Part of a small language model's weights.
Size: 9 layers, width 384, MLP 1024 SwiGLU, vocabulary 7294.
Each number is 500 + 50 x the weight over its row's rms, rounded and kept within 0 to 999. Layers, rows and columns count from 0. Numbers have three digits each. The size before them is the row's rms in percent of the matrix's.

# gate: layer 5 MLP gate, 1024x384, rms 0.0643, rows 620-686, columns 320-383
# up: layer 5 MLP up, 1024x384, rms 0.0656, rows 620-686, columns 320-383
# down: layer 5 MLP down (transposed), 1024x384, rms 0.063, rows 620-685, columns 320-383
gate620 096:440425479513488405509450444559546514455585508495486514514559495463465420433498540569532511444466505424543519468478487534594525475458539450488458467484429432457608522488481443476493464531564442
up620 095:525435477387561470526474513515442424409519542476488584504462610537439498510484470448534598470490501531461497447464385553578423571562461438523421578536542560500569395481461415597501509544459472
down620 103:500466453503409484487461463512593518435474507485534493610493540561625444425405548515484483493495602443535540460489462459412500627490510475553409507559483499473491450505553578503509414465534597
gate621 099:549530481517520559600487527520528560450466554465616524482561490504491528437427558412509539452402466566534504483436474541473507457500486515517512442507443545539494506399477421475435534553425500
up621 095:364540533567470459398435479439534434468528450493543532485438551404526537565559463511512459519468479478463514490571505490497501474486491491544425357448489510484520508486483568584546544530635403
down621 099:603516461419507470552539414465525470546505430514457502422621508453534418467460477404532519440483640593539546613508466462487440486538399437559401470454539510513475469545423503546422427505498580
gate622 106:487525485496612570498470485501399547546546541478441566576477530484651571466492477501445500468508449477466502497493559480436451495412533455477550453474534449531485533430499515503525516498562507
up622 101:421548525506485505532544459652511495408504449603451473494472497518455560537555506513485473461448548517481477447462520545599463544559450541448475557441450398495506470623455534504568479509491515
down622 096:406453532448441410510496509419410516564515512431418485558490512406509516381533489461534523481512513585422437457503480474496547541431511555423405507378467446561570503579479516578528524573409573
gate623 098:486435502519371445599520495527494553380464540496535461529478531401532486445467440501540476541570468439480554498432375456467448485534418513460536545500442454506463521501537488529518529605580380
up623 101:538455531582571540552486481442504465438595449538514561559445489506510512561522571462441503407464478489494533628524512544578500500528538527599558506513435590514475513494569509494417545524533479
down623 104:528429493455480395468475590497456560532543471498532405484503475465513477566518429570587501508545493483375463480557474468507487542548452489483490528488459596432483498498457531529522469443533523
gate624 090:468507588506548507498446538483538502606556478441484476498565564499473521551480562524479489483530453529465364505484417442518484474656487326431447458458612553458525446448520448443537538502520499
up624 092:570417439566424538490530542495469473529521516505599605552419433405538509488478539479420554546437519502478606476472529465460449511450460494513556574540508519503486499551498502513524574538496503
down624 095:412557539500497515539510580502480480473564532512472428537512506514544482469479534550548569478491526529521545497502451537497468463539451495591496421542543475487490497504510662462464536595489517
gate625 080:577495507486498532523523510496443539547537591525504498483512587465447550463532534557498433490418509534513473512523515453541521509483420479536440530527555518477456627471546480522458494419472441
up625 084:477519508557515540584517482442481593557587521472458405460555549473493444440462503517483450556513475514508526527497494532501519535459485496520522495430530477475470461442377507395500479478522426
down625 085:481446481483478532549560458532496499514502425545547492551476466443501474465521540511526478524481530495450543539422512471585398494535492448558465518479460517540504535456540458507411416497424449
gate626 101:568483503524544565443501512618577481538509595540507461476517474440489520511471473539455530604417481448592448538585478486470506563554444517486518537555581504482589472383501585594450501464553509
up626 105:498536446550591523457490494500445554531516461536456567520545524479505407508592495549458419557462458447516539541570447436494477485568425567503404490533509480546473464467455448481537496475547434
down626 102:528382511434563471534464524360512533578591527453485474424537421450517478527556504518463449490477452491546521379455527544446494556518475459511547465407502495555568586655507565523498487528423452
gate627 102:503519512559538500525515504561497484464513507457504554481478478639460535451499499510420529446482536522424545481507583518536371459544454504520555545440461463488540568485462559497556521576448580
up627 100:408532546536509477536469546500554446492509431544464406449565538499557520608519514464462549447509516577534517486557454443550503487401591479450416532566520567412497419529541486515548556471623441
down627 087:514424431506439507571513465403542461494506476593488454406552494455558407432451481570457491408479524515575526526544447487517483506514482516534474526571503504512480473475502534506461469603510447
gate628 100:458382466481480442429526525484450493531549541502498604437545546465495469507480499459481507476495541507548470556566472453511477548475469510550562502501453506532456486505583462471508548506531541
up628 103:444451522512493490531570467462485515481425477508477501565502493505479491483540501536594578427505554421569577501526610566539542513457522496495440541528397551453406514475525461484565547533574499
down628 106:499504529446579466513580481533483387560539404559393512449623526519452554547416555462510515437463560544470448480452475493499520451518543541518507442447530544469465499508497490448514524468587530
gate629 095:564455450591533498510568484410594400513476486513579600440389493517366489492542511430443593485517483569445509455568551488392438461512516433465518506478533489506520518498478485570448446484503559
up629 097:558458530456476509512522554493463515474428493429524529446489475506511499479457484536430497485547569496438405548469495512425547496559512510484545486487534525489461385489393468447469448546493450
down629 099:582516569427491481513477584482494497518432532467520350421493520523466426571453456522427517443532604462516523562570534424500559608440456555601568557508448449539554540535534516518572606474536464
gate630 103:443551448526476537500463454425433462473435554538448495474526527541471540480578527469447434441425495501503497440490435485562448540464508512491487476479589601485503398452507521468395462528526437
up630 098:499496526467465535571573510494481465543490521567530449569504494529453461506488476529485540561475521492411555446462342521493523528492552517489475486534438536423514540567520620569586572489512559
down630 090:512603508526575442532452555525504491388434438520557483538492516470553591564392454583580535520544529442462561589440519456493576562539462426484506480558424544429472488541539570562534523505570509
gate631 097:585451545589471453516483526635608538530456493425556515488496482465518621475428443498521493469557516453592525489542488566519470527485565510545536563445478474534465442535560510498474434504453457
up631 099:595547538600482505470426586533555445476594488444417479459495542481499513492517481495519528476466525429466508521480403500541507443527540467445477381481508464554551565562519478538521549482414519
down631 106:468506459440453468469500588425468479516543526528611392536495434552509501531569500485513497432506428580512435479534418545463553488540538487515516482461457583446566419576500428457495511436512574
gate632 086:384536548572382470527505447499508490443554573575544464484456379482506490487576505466508436467543502505468526429419371476521526522505535468522449461529455465515552400487476550492472506524519563
up632 094:398507514503582568538413451470490542468495460463555534490540439493523473444504540518407449458460545470394582500463481545524497564465558440421515571529518548536498469516407525439456560496539558
down632 091:411552505543513446461501475497482519496444538624397590572480515560457541435520553451480548515466519508464418473559515513488459466448518515486498476468529501519512500458461559491531536481500497
gate633 099:518468569528449478464494573522540479430494485432557537534512514452500526505589590426485459436526538506507510391542500480468544431474570464531414431431548536529459506499579480571503469574519448
up633 097:420476471522467449495527480523367522442469550430496522566438450449448517510480559558421517598527575550470465478485478477515488510526612543514567527454480543520424417591495503514560331389412447
down633 093:545518529518499502457507517472542489502437465491467495534528491346474420539557518516381457439555517506505374544571544530512488450565549429554463489453506534578555462521457515521497516601559489
gate634 094:497522520466551479437597586394501509477472534466518497420488564466525486559435496493437556447546522462572467521463511466456555555539518427522590423438579464411458442476570540506490473524410407
up634 096:470490462572578482516561499522469485511531538505542375472485500532502403450470540491465560578489556550493511568511448498493514571475462498474627482522509494467440490467544445517506465443464463
down634 098:407513500550572477468482464489467566560419489571514553435467452497608402539542447544544508519520519406583529448465466570604457429495499386475459475475449468591450433595508524507481517593508447
gate635 101:516503553487491541458413456443438508442526437474494599539497554549516417534420524470515491491418372501465552463481488472588446550518524542519413474526401519471520531478493481462542491486499490
up635 101:565502502634443485450566580528580476374509441555495490557457547538475592497585484561466462576538534536462488509549449500385580409584452395524471539531514490505586509560429396429573495589510571
down635 097:598374550454478513471559423522471447559510535459554614505477476483511503473507576642516489455520476530591494397443473528391455483509516485424512534498555528493490521481486483565493520434484590
gate636 095:548463485423451495409492540537515484541474424530472459422502537486511472546524464441447568493529556507503531440638493576538485583436512563577566502379505486454450474497585593448422521541520555
up636 101:498429462458393409544460476456545538537515508467521559483579569579511547521515410492567487516549485505473453604519478380553514502493453441423532476458503470477436512484515484485497523542537455
down636 104:455507493489481522540551526522469607562453575489502405486529560558470453535402480555539512562526480450479438397479489487574568571484466520491403393433461570515586507430527485489519560506509548
gate637 098:516576493587507530551498472517483457467494511518531440446527511620627484427493544473522538439390486520495481538502488541549556510432483546610432479452519520456506435530568457571537418549522461
up637 104:513497553483619577453413456556494467520559482534496472467445524568563486548468538426530564525367548454486527497475435538539539521562597516524529494472449483503505500472515484575511454506449439
down637 102:540512492561573462549507419511433464517472504537549533480475514452490558486440629465468520530575488505527519480499526495502580466423529442511460561553606472468561520559539452416420481603457484
gate638 101:464473470551489495530541426435542503515461503528491515491431400488516428532468448578493462417591501460520587557432547567497512519584523567579547557616550534478587509392537416445450443533542478
up638 099:489568479529544476560528590548568619522448595448461467485508484503578557488490513422521441497550536541400460521523522573527446436478420440508465494438481506489525508579566555501408597551574529
down638 101:427463619515454389503544483541478503488562522457400508517485517548501447511513569515441452589514548601483414421575480435391427565496477493535414548516442563506531587439400355458612436581526432
gate639 101:391509479452491559504467455458597485573478571545600514511528455463534506450374463474540542468548467570534422512588515470397506499540438433566402520486564537557540539456463580456536497505535435
up639 097:479596549454549451479547526507606552446571582530421515510527501447485520432486507502520487443456511505533417501507419419494453422535612514452469496482462510531450511499478471431547534547507505
down639 095:383514500463529516465530474612575509401530578490498505504515514477465412488472435489604462426588494547490473511501499481497528520460580545538529525503489536518544436522515572565650518544513535
gate640 102:494531526442587468446476536464527471422548476489461530469560481478429620495491400492476572485514468532501417489513505464443411532534591488529503487483447591442593494538463479401471572519525403
up640 098:503495551448503463499546524514552599597521463526628586454519477431509551469501505412389439553640478420490521443437507494555371474480469449445515514479466523462509510551425585475465420518450534
down640 102:541484485415485493500499428532506542523490492486537503435467531517436583487517435476539528494527521498506451435455436477476558451529478519508484504550553458493466537433535618528496575527512479
gate641 102:448473484549507519522505492602504520518490499533582495557539501543468545483499530496501544418548467481476505465531458495560498605488557532509562467453500472591365449515470514461565363473438520
up641 107:613506502516549568573548539442588490406478550501543495490522526540500537438425492501406568525437429512557512469515520463461458422478438411526621442488552578472468438456493579554507505511528457
down641 093:537436476439460437510538461452515462519568433484532450489481480537474540493436446498543464529560468536516603543551502571510487493508474551439570501523557495520484451518554458493470481481564498
gate642 100:537453553505426525491387563470491541472586508479521517572563487414573567455487503475523429583490568467463415501488518526428394566458534521579503471558548463559427490415514482468514509500456444
up642 100:595480510492373530462446510467527435512439451479489528504512507498482480539552510513595466536518497459523519559544576560417536458507470534484496559453552441563504481461524453485472472548552500
down642 102:487522525436539463562597523452456587522526483534475520532583517501479437548598457427460539432400432474475436514530486519559411492516497570486533434503546541397497558532499584548473460528566517
gate643 103:553565454442463590496507471462468481479479496479426502505535491490412487406394425478480495379520474464478485440555497482548516512504430444531574399429534553503486457495596499472590510521574517
up643 103:535596531483532595550445513503604457631475563529412548512509538486432449522422560494541391436471568512496484487526551531537490451522508539559419472448424508451578472473428515517430466527541463
down643 107:469436581571466510426483598519574486424525496611425537477412470443524447458450493470533399503429517450542492516428507534561494540512509554538448577387508588493485504571503454537376480589434434
gate644 098:527456536547406441411506582645468515497533507469564518463407564461482476504457448460417508446442432652433535432473522581526495472528447576536525568536490401584490426517499436549492528493503509
up644 099:409611470571512425527490533523490558475469461502371492485387439458521497555516481542499500511484525446504455547515464547445445542478550412456431471474525552449449483541535438459495459477413514
down644 100:557579541475490534440423559495447577528560446493540506476563502605572486508452513465558527529499582483577460537495556471483475600530431474463465469536455467487399382474499496606518469559501472
gate645 103:546491498439527466561477561444473539487428422480535534458400518513465471479451445589387435585497514447484417501428529523458403409544482415486502556507560456535494513491614457397601441540477487
up645 100:525464444528581515493482492540466506563564474515506547506530532487482545509511504441487443403495515515520611503541440508450616524494517565426545503556529536516616494515491556580515516490535535
down645 091:399485557581452544489595562493416482587547562474524439595575461518531490483404461608533496495432527527482525525534483499486512498466492504485436560510491553503529482532412447610526444477473491
gate646 104:543490562539511458498496529490543539559535529478459613526524488493499508422559488461436429476531472433476491446558423439424411509504485445477555457383507523496483517531517496496452412519652585
up646 101:497495479505458548464484495476464530457479409581531453539501491434502581411432537502492454499464573530419535478491465532441478567517484456436512494374456567459539506544508540446443537420524541
down646 105:472542524446482539497527460541414545509396501534448466571444526499473512625476411570602549548549505527517507487458490445488512585522536500440530565502554497488485493463528414461585504551506511
gate647 095:494511452449403445589504579507527421466563430494525467463498518495521553490542559496447484506413422501551467509458487422543538430541553599575593480516404591576448431538564430517509439531464524
up647 099:491462455476475466572572508426554513465514492498553499479602495493525552557527476458496447499402407482497510538510526519440503542451524546588483481428517545489524405489389601573401557529426548
down647 098:536449492510459518445496483491497499509532517535580560516468524525558521485472591395452426497558487552424479454483438503528556511537464500478522454581478491524506531610489438433423496454480512
gate648 095:522439525523445434467474473569523501509500432437492415523504568511490539441520511414489505525455552431507503487456524405478492542387575474515531501416580409513414557480529520505492507445314481
up648 096:532540672510431538499521466479490416477463539481564509486480480461488533460463546505512498453486470480457526443554493577426505446445579535523466499451605420521569512513467488475470484492499537
down648 094:559499495504561407511551554359509450419523517560497582541532473441553510529477533466497502574515545446454535450477545510482505501575506537466495491446483568541506428454435439565576525586430388
gate649 097:529453432536418494562526593460435463556477481563420434486523490560439540482526562475520566482459472498415459514545437591541437436528524491550454547475459444485499485447501466537537388536467544
up649 093:411460427554457530441503517447471568464548518531507606526517544525503472512603436461536551377464453559447485412507537515537392534510444418528520592532556473434495454429470483436482491463423483
down649 095:515472591544503512540522424445512506426426529471474539481463467452462473517535533490490491491506574535476409478534526441558484512454447517424454482503459525509431440413437480499474646431478487
gate650 096:516521445433507551480521459444512482592510525521512554583537506481535483462612524467518642461419469556537464581515488555563436565602480532481498506490562463560420455437571445516505552444472487
up650 092:570517592518442480460507444428440527459518483483491427522512510466558517540479506479525590545493564494454387470521547534548460488507463555381488424477506542550449415388599459462497532474430546
down650 097:466515582517405518509443552423581523509508592557519511528534470514419470490573477495491469555412581471509435482454460494488513521508579583498468444523560481474517423491539459490578452481405467
gate651 100:630528487448452479574529440467424533508353569383516506564450382496441528580602557495535527425522469478529570551509551494422416445531571464501507476476464503595553477441468535412477504476565470
up651 105:465511545415470488518470505499515545481481588465533393530530405496487562477409499514495563532531468488528458544493456486582484491494412600417477501470470473574503516575485491483529474555476428
down651 107:606564522498526521587498539461528514455493463526474499475523577574559488505444541533534518455439529526625493535532509504578488528442526476548595496525496562471606477440556458490535469564480496
gate652 104:518546430436497445514512514523447447387468501472466485479434503510534476530513488488511558470600516402497577491467498476432486508550470528523548507485476425412561511469495565539472464434578389
up652 099:610490608474459578411465469510525449488617523567514426519449477382451443509528514445363556414514470499558511459493559525491553508447532507475506466515530451585441480431455521488422482458543491
down652 100:528600557497473596425479430524498447508493463517554537524451454533568526466461488478485548448548472453602592620527471467643488502418525428518491563526536453580475501544485510606519538520501565
gate653 099:544466453557501554534526585427438573462507533466503466605552464469543499468387454523555483480525520458596498563525504537416478481532434614570550434421494484541511542576556523576482610471536453
up653 098:487484452380459571578553519470424531506552416463435534520546468464509539555516516566415515537428552513598482488447494616382527437481560530537531463528477438542482520526672522491471675545468521
down653 097:475489536491497540514532586508448451526643585452490490433478497458584489482477502471456457479475519470526501495487525523477399488497545525474495477477466459452487455598565515579491561546476485
gate654 096:466474473546450446434533537472475513486434558524557455501510554481483512599461468551527475549494564491501513535511460425450420479481441565489483493637497407592556467565542500417451523473504446
up654 099:456492480449508497519445504570552549551457505509525522543515488439525437428484538501483487568430534590415448492481508484434477474522489505579612455537443559508582486600588462483484497508448479
down654 099:607539441433463533492342564490488569511581601499524542451479418587470465501478510502492517564386568547410473384451499414444572517452548548388468538481417431455519527551590506586465438478479521
gate655 099:567443530508395449522498502530434516566527443468418545549495488421473510501550505542526437522427534452375582527405386533451479470469420463499565488463585468485538555417486527498524530469511590
up655 098:438567419415444437443609525462502529522438535422540590559454458499560474458500529387524507484496521461506491400389463511550442499527416506484475572521526398463502490512442478583561481465510512
down655 101:504557474505410507474496541466543526468520554551496529543516373517464502381543510480548598514444441529472529500443521549530501554472515419506472546442456507444474582465513437437475483526509575
gate656 097:508600449479486541656561458568421537497477484491436415449456503466583434475463503476481553442549486531477493409493621542417560548561460556507491539515446518403421470511483584580460504634549465
up656 099:535484507531445489535468479465459512464535608597491465484469463534470488454490521479443502490506587490519516504556537479532551614452534535415525433522555540537542542522462574502410518481474513
down656 100:494469514463491567498519566485480467525441563453496519522491487554574545539413515602445454426461477502579524482501495542545533457510489515484499476525480455547492439537507572458521593376452405
gate657 090:482515418390531525510483499485545458478428583464438522534512492515457425472510484451501511502503446457530540519489388462453560515476444506488541486538455494591474638556461530489475530519543525
up657 096:489442531538466460561489497519381538499572485537558513507458447499483540526485432495447473545437483604483461500487546463466472489498513507510463548474499536507475516472512528523562464548503512
down657 061:490545519471499488519490482524507507495469492552534473506490498535545515480443534531591481477548430481480489507491550481531466464557526521455512518493511531497508480517493488444501528455521460
gate658 098:490557432627461543534535510530401553447480486503502480443492546556533468521527507484623545409398475489513561523470545478533553454484453489532473467505468517518486487439465408479450574536574471
up658 097:562444581472554488556538470475498468519475571549513481477557504464547470415427557538507488518521555458491415571495482582519453545526439401481561578537512494449517561515554569504516486383440518
down658 098:526453580490539494464503482536433470411459448549499461469488566512536485473520488536503496497572429455452433552501424572480517496554527584511522530545467470516460492445440491545546451511515545
gate659 096:560456561471563447544492474616509616459457500506490561620481527475563486478559524447476504565597490592438461461434436566485442515541556515440555505395464499510451544407494499512515439579451548
up659 097:489496500536488547590522568525467534466593482465558523483511471514488527564487577485428503418536485441441473468533494516384526490414595511484425559604556476427513526536433535466515484522543511
down659 093:632539485547488526501595488535502471527512530503554494432432444459520621578459631526479550498458503522459507511452520465610533556446563541570538464397492418583479517509506456548434472475439559
gate660 106:464529446603553558557448524521526438484526555539536577534471588413497430475518475563454525567542475427524563506442464469524418458449521432538491511479547510424538524440533522501462544494507574
up660 103:523524479502433533528532517451486418486506525448440477534420423566458481479537568452510440477517482529579567490630501495383540494488461534485492583539443477532567582647478501485473516471520498
down660 107:442453463472450486494521442532538562473503550452441385564447408460507502524510424522511503390430390502551465478497500456443432494526478438483468470442517434576488534508463511488408580453532500
gate661 106:558424500531481445500512528527541516662504490551548460463463569491448413471402513540411479544378460427480475550580573528503525384523372550562543417524531505531553502543463444564527496550468489
up661 108:524510516417484534499432581519523484450472531444453560526465485516491449488474459481518467389511438467520442479566475435447518532482530505523484577427463455505500489460512493557534482508546538
down661 103:524472448529470489508477551518472457446517494377523507496545384401508512477482588490447513614541527570536419509540396481587498515539595471501542485460527477374446502528419573508483498511393584
gate662 103:570459523539480495508485489583457533403448590563371460439530451494508547409505489456462518482464574479468451423468519543608460517535527493437435535421467446502503489472472513469471527500446441
up662 105:549570462479513504511461507575609603479501560475559532471501471518462578421552526477471497643529515404473572477504499463426562544509552510521450528471457542526476599624550518535562469442506488
down662 103:517552362532596598553420451470473480427575490474500506497522507507507477489583584404516579501468579581467554506441425401510415579472537532502485497390457454549543563497568542476573520497501541
gate663 104:436498458541484537482482521448468527557471463480436476498387430464438515525528544466420570464553519396558533398458538468446486573560442392580575517490601514497501525450494488433448471571541469
up663 102:520531574431524511499476452518544478416635571571562594542539519545477525509549449625495487561503512530487486561487507463505531507524517516541413458486545481566542459432431526501434538510441536
down663 102:467517570557566525525532478447496547527500398544552459526480514494486518491492522432535532469478469464513478533504473489474553542516403477519468542445489508522500348503511463577494529551605507
gate664 096:469460496498536504549563610490497431496586387568536526525505505477383405451501558484545546563414466514495467432498468487517513517510461445536432464505442387489511536457609548559408480495526482
up664 092:531528451556417552577527560444564583528518400543467499557552574454478426480597582514487532441439483525475474452422467482523467484515556516553527523454486530521515486479576497440548397562557530
down664 094:549534536505551510484504578483588526546545469533584586479443544408453535500409561441570429468459346464509437590514544563526497597476497483514587502602513454396538523572580449530516453469443452
gate665 104:482398495530516428523413563516447551469557399483586464474499561530467515500530578581445426573473470460516479486447493483539471541442492459476485445534516533471377443467402442476563508550479372
up665 100:577542465484495467557557498441526474492507564547483565508492504455523510538536490482516532604452628528536487484530536483545485542451426427519512584456609499560491467542483526476516414428507515
down665 102:534535491552395611493535493525519561528492547573443452521539574435504553473579465563585532522527505553565505565567502488626522494466574433502483535530517504526391487519459460554540473463474431
gate666 100:453461578437458513511509471547571537484511524498486526548436454563485567448512534481481522472409525402505431575592548480528552483476470427542529520394508551598440521515520513497504495497551458
up666 099:515434385513467471493509438543581462546474449490548500568470518571462563473459528457507454552394563423485404549538484495460479512495477443497493466456505561565487484471441561533509531560469542
down666 098:459415425472434523464415519526419431467317502500487568490569523563473497537587472491484531527464528455437420555475518526528481474580565444515564552390465527521587568517416607485540529510501568
gate667 098:533504493505507486515510533481552537491431548544566472577460564470508483506491493517513508472461489555484470395475510485504533446573494451542460450561497508561472528520556542484523477524503500
up667 098:613458495430366435512508517510589436466500536462496449510414519413508536492537496600497486470451526497494485516525478409594544485453513452552457531513463509532533530594430551562584478575531512
down667 099:435516436566513524453480395575580468415429495536543475534506468431535540467374445543466402508451539589532419536504479531530529512466427458502539517526497420538469427494502439523531573384530553
gate668 094:488472464436509568535568499468494478514430478465391553456534542607495490488487515469517577482450485497523522448530535477459505488586499467459578473510415596489425517521575583561522529587496474
up668 103:520507510468504498471492442557439577591516414561486523528516450497464533478576558528566438420447509559539457481480530515534495506564466464511615438496493523477609427478485602406559483562424477
down668 103:589443606457511549603604466403530462506503507460494420447460569525521526610535412486530473444460515478461515531453485514510490574484522507492441585466491464549396550499421642507534506582498496
gate669 102:499600501557525493506494541479442512578569429450588515505394417552523497527481443510476554546551427499477482453594500469564512533553387692471467534390542473424529518526490492438478449519493536
up669 103:502573508507479413504495432505479484492555592519491488487446553496480492482545507518554508475457497480533579517516461474418618443522535522580478491556543432496444483539522515457479446483442541
down669 105:575472492470408572558493520546501484494441530525509563479562599508488523519400471408403485492394515576482495604505487596572373543527546418611510485487485528479468469552552579498432522444475470
gate670 095:567503585512469527536513485531494480547518562401556450575529507547461576477489485491551594509503558584533509505548546466472491514505528474476430609465436468486469509439419532529493500507473566
up670 090:546482478504476550580514529579442472448475545546483489413519518557513436515508477526447532519547535468504549546565493496483495404451490511432541537446520538508441583527494521520497509468452462
down670 100:538412447416456483489469503526438471553419436522484564487413419554481506511544371570483564572459460529458484487556518531517440570569572541564563479548514430474433593429541602539426472524586474
gate671 092:502441481522565401440490514512482578532459563430379511450490458460437520483493433503445432462553501472558548544530418408483507523490425505517465473620585472451440529539468553544509520508464475
up671 097:505503515518598360492560594493481469472403490501560523489496413454515492449565541530575495460423532531527560536504475438458500482462462515517488483525422497470468522454415489489531479420586465
down671 090:543481552441501500477495491421555511406479488522486469503574512460487460478445478374498487469547516533492457487520518485505515431507532536571636588596512479459454498592484484461510465497532563
gate672 100:480503570476497502505574518383505524635514455451473494511525489507513493461468473454443449463468515560528545541555511482567500568507538449533404483538476496522525464465454380476543516528562547
up672 101:422475448422543321564449481459522482553449535453474508444562384537517511543418477478522509525462546501497520474546527458585593571550516565459457482452569466577458457487500469434492509479457543
down672 099:511592454497598514472448520607570455391441470514528470524595461528557511457518569481498461490418502514497490468500510490535510529496471552459545438510483572422476498366444524520548453505481516
gate673 095:502490412513534519471584500526461496488581561447444518511479517544545472461492534481485488478448469574573656500547566575514604471457571446549473526540466512460512581532496483561412500567550423
up673 103:503541518511449560560455466458530585400540495512525517505541524456482563465513474591500509534478490449547600471546515571508546528573480573494445466505584463483541437458502444565481459501434407
down673 100:579551437550486477518527507573536508663440546539507556563458510471502375492448519483532524439504501522518344535484473453493512553572530450417529441493547461525485527452440507429455452496512526
gate674 109:459561519503578598591527434570435490518502574473366524556454514475602582406555537477505511441454539488540457525569489454445456485386470525465420525553490537618529566472523465502471480477430456
up674 108:455526571505515397679468516586527535511449553480488512483495552628582559512518550530604509612537564555503506445511403534453535505485437514490436457556449461538507414508475517447488547506450457
down674 108:537390583521541444553520499502474452531577466532431392541482483509511510543520554483548468432406542498513543463515439504516530396489558410445499609543583532471510484486399546533489502457519479
gate675 097:530450493491498395470502483493405505497458505510439472453552530600473517486616554580535489399487493502513536476509467550556454483453592485587559535461473480413484402377507598530469488554485458
up675 100:549568529530442495492493444519506510558594466594452519517476472517446443573483477481467494500555540451543462411525534518517503554528482530475443495506473507516573452553511555408600432492647553
down675 094:580420471489484644574536535558473541547398546511447565512427514501553448471458477466473524405465452467467506512550515489504489456560515504524536408616545430418472504429504457589407515559501478
gate676 102:394490494462462481444497609455459465526472547534454457500478475497506538471524512467599411528478490565442447453489504461473488524436480506509500537476503457512491521543476536514562559525459480
up676 102:507387508561410473573443457491525553469551505443486528587475517541519478528495485496438515580520522522554520604517522500434442567581440523518614538502512466544465583526485546469550416497439522
down676 093:361531560506482504463429574464464482432500484544458526446536556531534401564492476477510526456487550579467495416503592438563581492517562540640468497498510552473508502524475587596483482612456552
gate677 101:439506484597469503468480570500348564580400566512509522416535366478436541553438486474467509464439513466512484519576542532514476499487588528511518427485476548571515548409453606456496552472511516
up677 100:506462573493465481466611634494357516516463462457406576522390513513571522498429562574403486475600492466412470460549507577541502438448562470511497526447551513523464474531443562472479510535466473
down677 101:564535595476413528348515493509552506493497524546529457521420450512516350482492420490618467458498573383554489456592565498480424552465464506485470442555454618470493577423494495547421535509499462
gate678 100:580481444537547460447434529454518444504530526537530510569549504560476488450503473563547481531488473531503524612605446489519521571524418446464534487450463526654526431447466438575504606547449485
up678 098:549483512563468489496414527522527469551523549500487455463515469558398477490591598470468413475449455415534455457499571443498536607422415385456528494515493436575413558489524522565469517460422495
down678 103:510556502431543482528489497496485518514548512511458529527507436507353433453549521488478423555510429466481533461482458523423469463555393553580433466473493518533535542546467506576488530561395482
gate679 102:455496420475477513406579505533455541381504636492456577499509462454551539468412461367522499524507448435492436474493488487569465519463448425473509590525509478497449554464488499640482448499423410
up679 099:524496490466545408538480441514459522496431564460544409464480476517465483547482519537427484493440511490514513518538432528451558580564511515475499521555449502489520537577499536522544450584495467
down679 099:540462418553481473415539489556561532524547410510507432561548518501437516555563483551477523567510490531495553535506561387530484513488495539440496535468542554452508477551475467489477493521467486
gate680 100:572588488472528579566559464544491335498533500570535559515400541527388456488522520509367490459556588420493477459520498458448533504499534460548445513542472459399415532620526425536501513501529464
up680 097:577433482551438507456523496484468506506510516514474504543497558469471533424463491476493402592544565512507524522428474574387553514523513566495478504480574493408445492485449535442598455546482492
down680 100:489654513571436470449492467450523421475564454502464497455439507482430498495577555559446547543554505536468559472502537519530512409562423419500422491351513458428529449433542608483484523468445559
gate681 099:503574468551398500473508572575575442514507555488459484491517495524496524397566509500514445472579466415457489450480522482518471475471505608449432460433412485478474474506413546566463513503490488
up681 099:449503385592453484561531477477525418574535434503538515543458552522584510517542502509522621528506514487516448549414464542530408522508513439487488537427521486479551443461488501494482507503512565
down681 104:472436477473559484526530515508461525481505439581513529439505516450421405544404507529539455492471501480551521527449534538416512497464506512374510491448630447546441506449464491531532456456475471
gate682 094:526447478506493528438637489428443523482440487526457587435482537567552496517485501467508500436481487476488575434567492449489539497446478519530442610466551577490436533490518536537524410524488474
up682 094:518521584472408490440406519487448513466511445493513537396548579535554521502547547481481531513496523657449464536512503519441512499467526572482581487534543431347514476475583509527589514496563555
down682 102:545460481561482427573519514473509559473513465558548400424452518508443496442459507517505480534533520436469565476483441447461537455462455417468582506445568470563492538465578505578460493542468448
gate683 091:534482607535471485462493524488556507427437552495478604568484515499421529592406497423520505435418468433397556565532569475396527487482541470499420420516478557466439479428401463469516455526516423
up683 095:444555537520458424503518445449497468506531459499448558551527472513509426534460494449463514493484486453577474383459507467545479539469531484470577438541496515556538465529525452589545471429571506
down683 093:491488529503481496518516473502515589438542514518487553515597598531456542510449500459509484541596528527557449496487498474491532477404552469525467456427451561465460492444471486516482497505502468
gate684 101:570456402491521467460476493584446513473557425564543431535561489556504470523463456599560622433494522442443438576518544392510498406483491568457545424462473516435427544454513496483599501426436473
up684 097:632426600492555511526538478536470439484610454483555456500512581425432482481443525344490552537505530501438411496539511425487436467551486413518456408385503513515492568466527523433500469456417563
down684 097:395619473404501424510491484514544457503418526613447525562555614501460457598530494497429543455598565450486524535480587444444513428393562546511575477513578417529440548549435430557472398490495434
gate685 094:468452518493526524496492431509421429459426524482473481456504562459406536469542561492502534566547482563532484379468560431540411469589568445515447363547490473425551532508403479457454432486497567
up685 095:533532486444492509484482517467530494400433450424440529400574527463468442402525578475511470442501593489413428508532544466537522410546437409477516492468473608489500424506558505503564528478524615
down685 098:392581541572502580475481463612529528541583550515554433596509461507485582475506447469533496558567456429480507528552579551469512518440468559523540539455532456570560499557459487456441484563556527
gate686 102:523485484543500494539461493371442463451510549451467494511482489497487441594402516456623401558487505605548587611495475619489542513542568447445502430460550495437474584461472439559538434401528648
up686 093:434455587529459479428506477504473403467454456538413511437482551479551432497520434525549465571545532546449447406461506439470452516493546547530441487418505514475494467532440485540472595598485531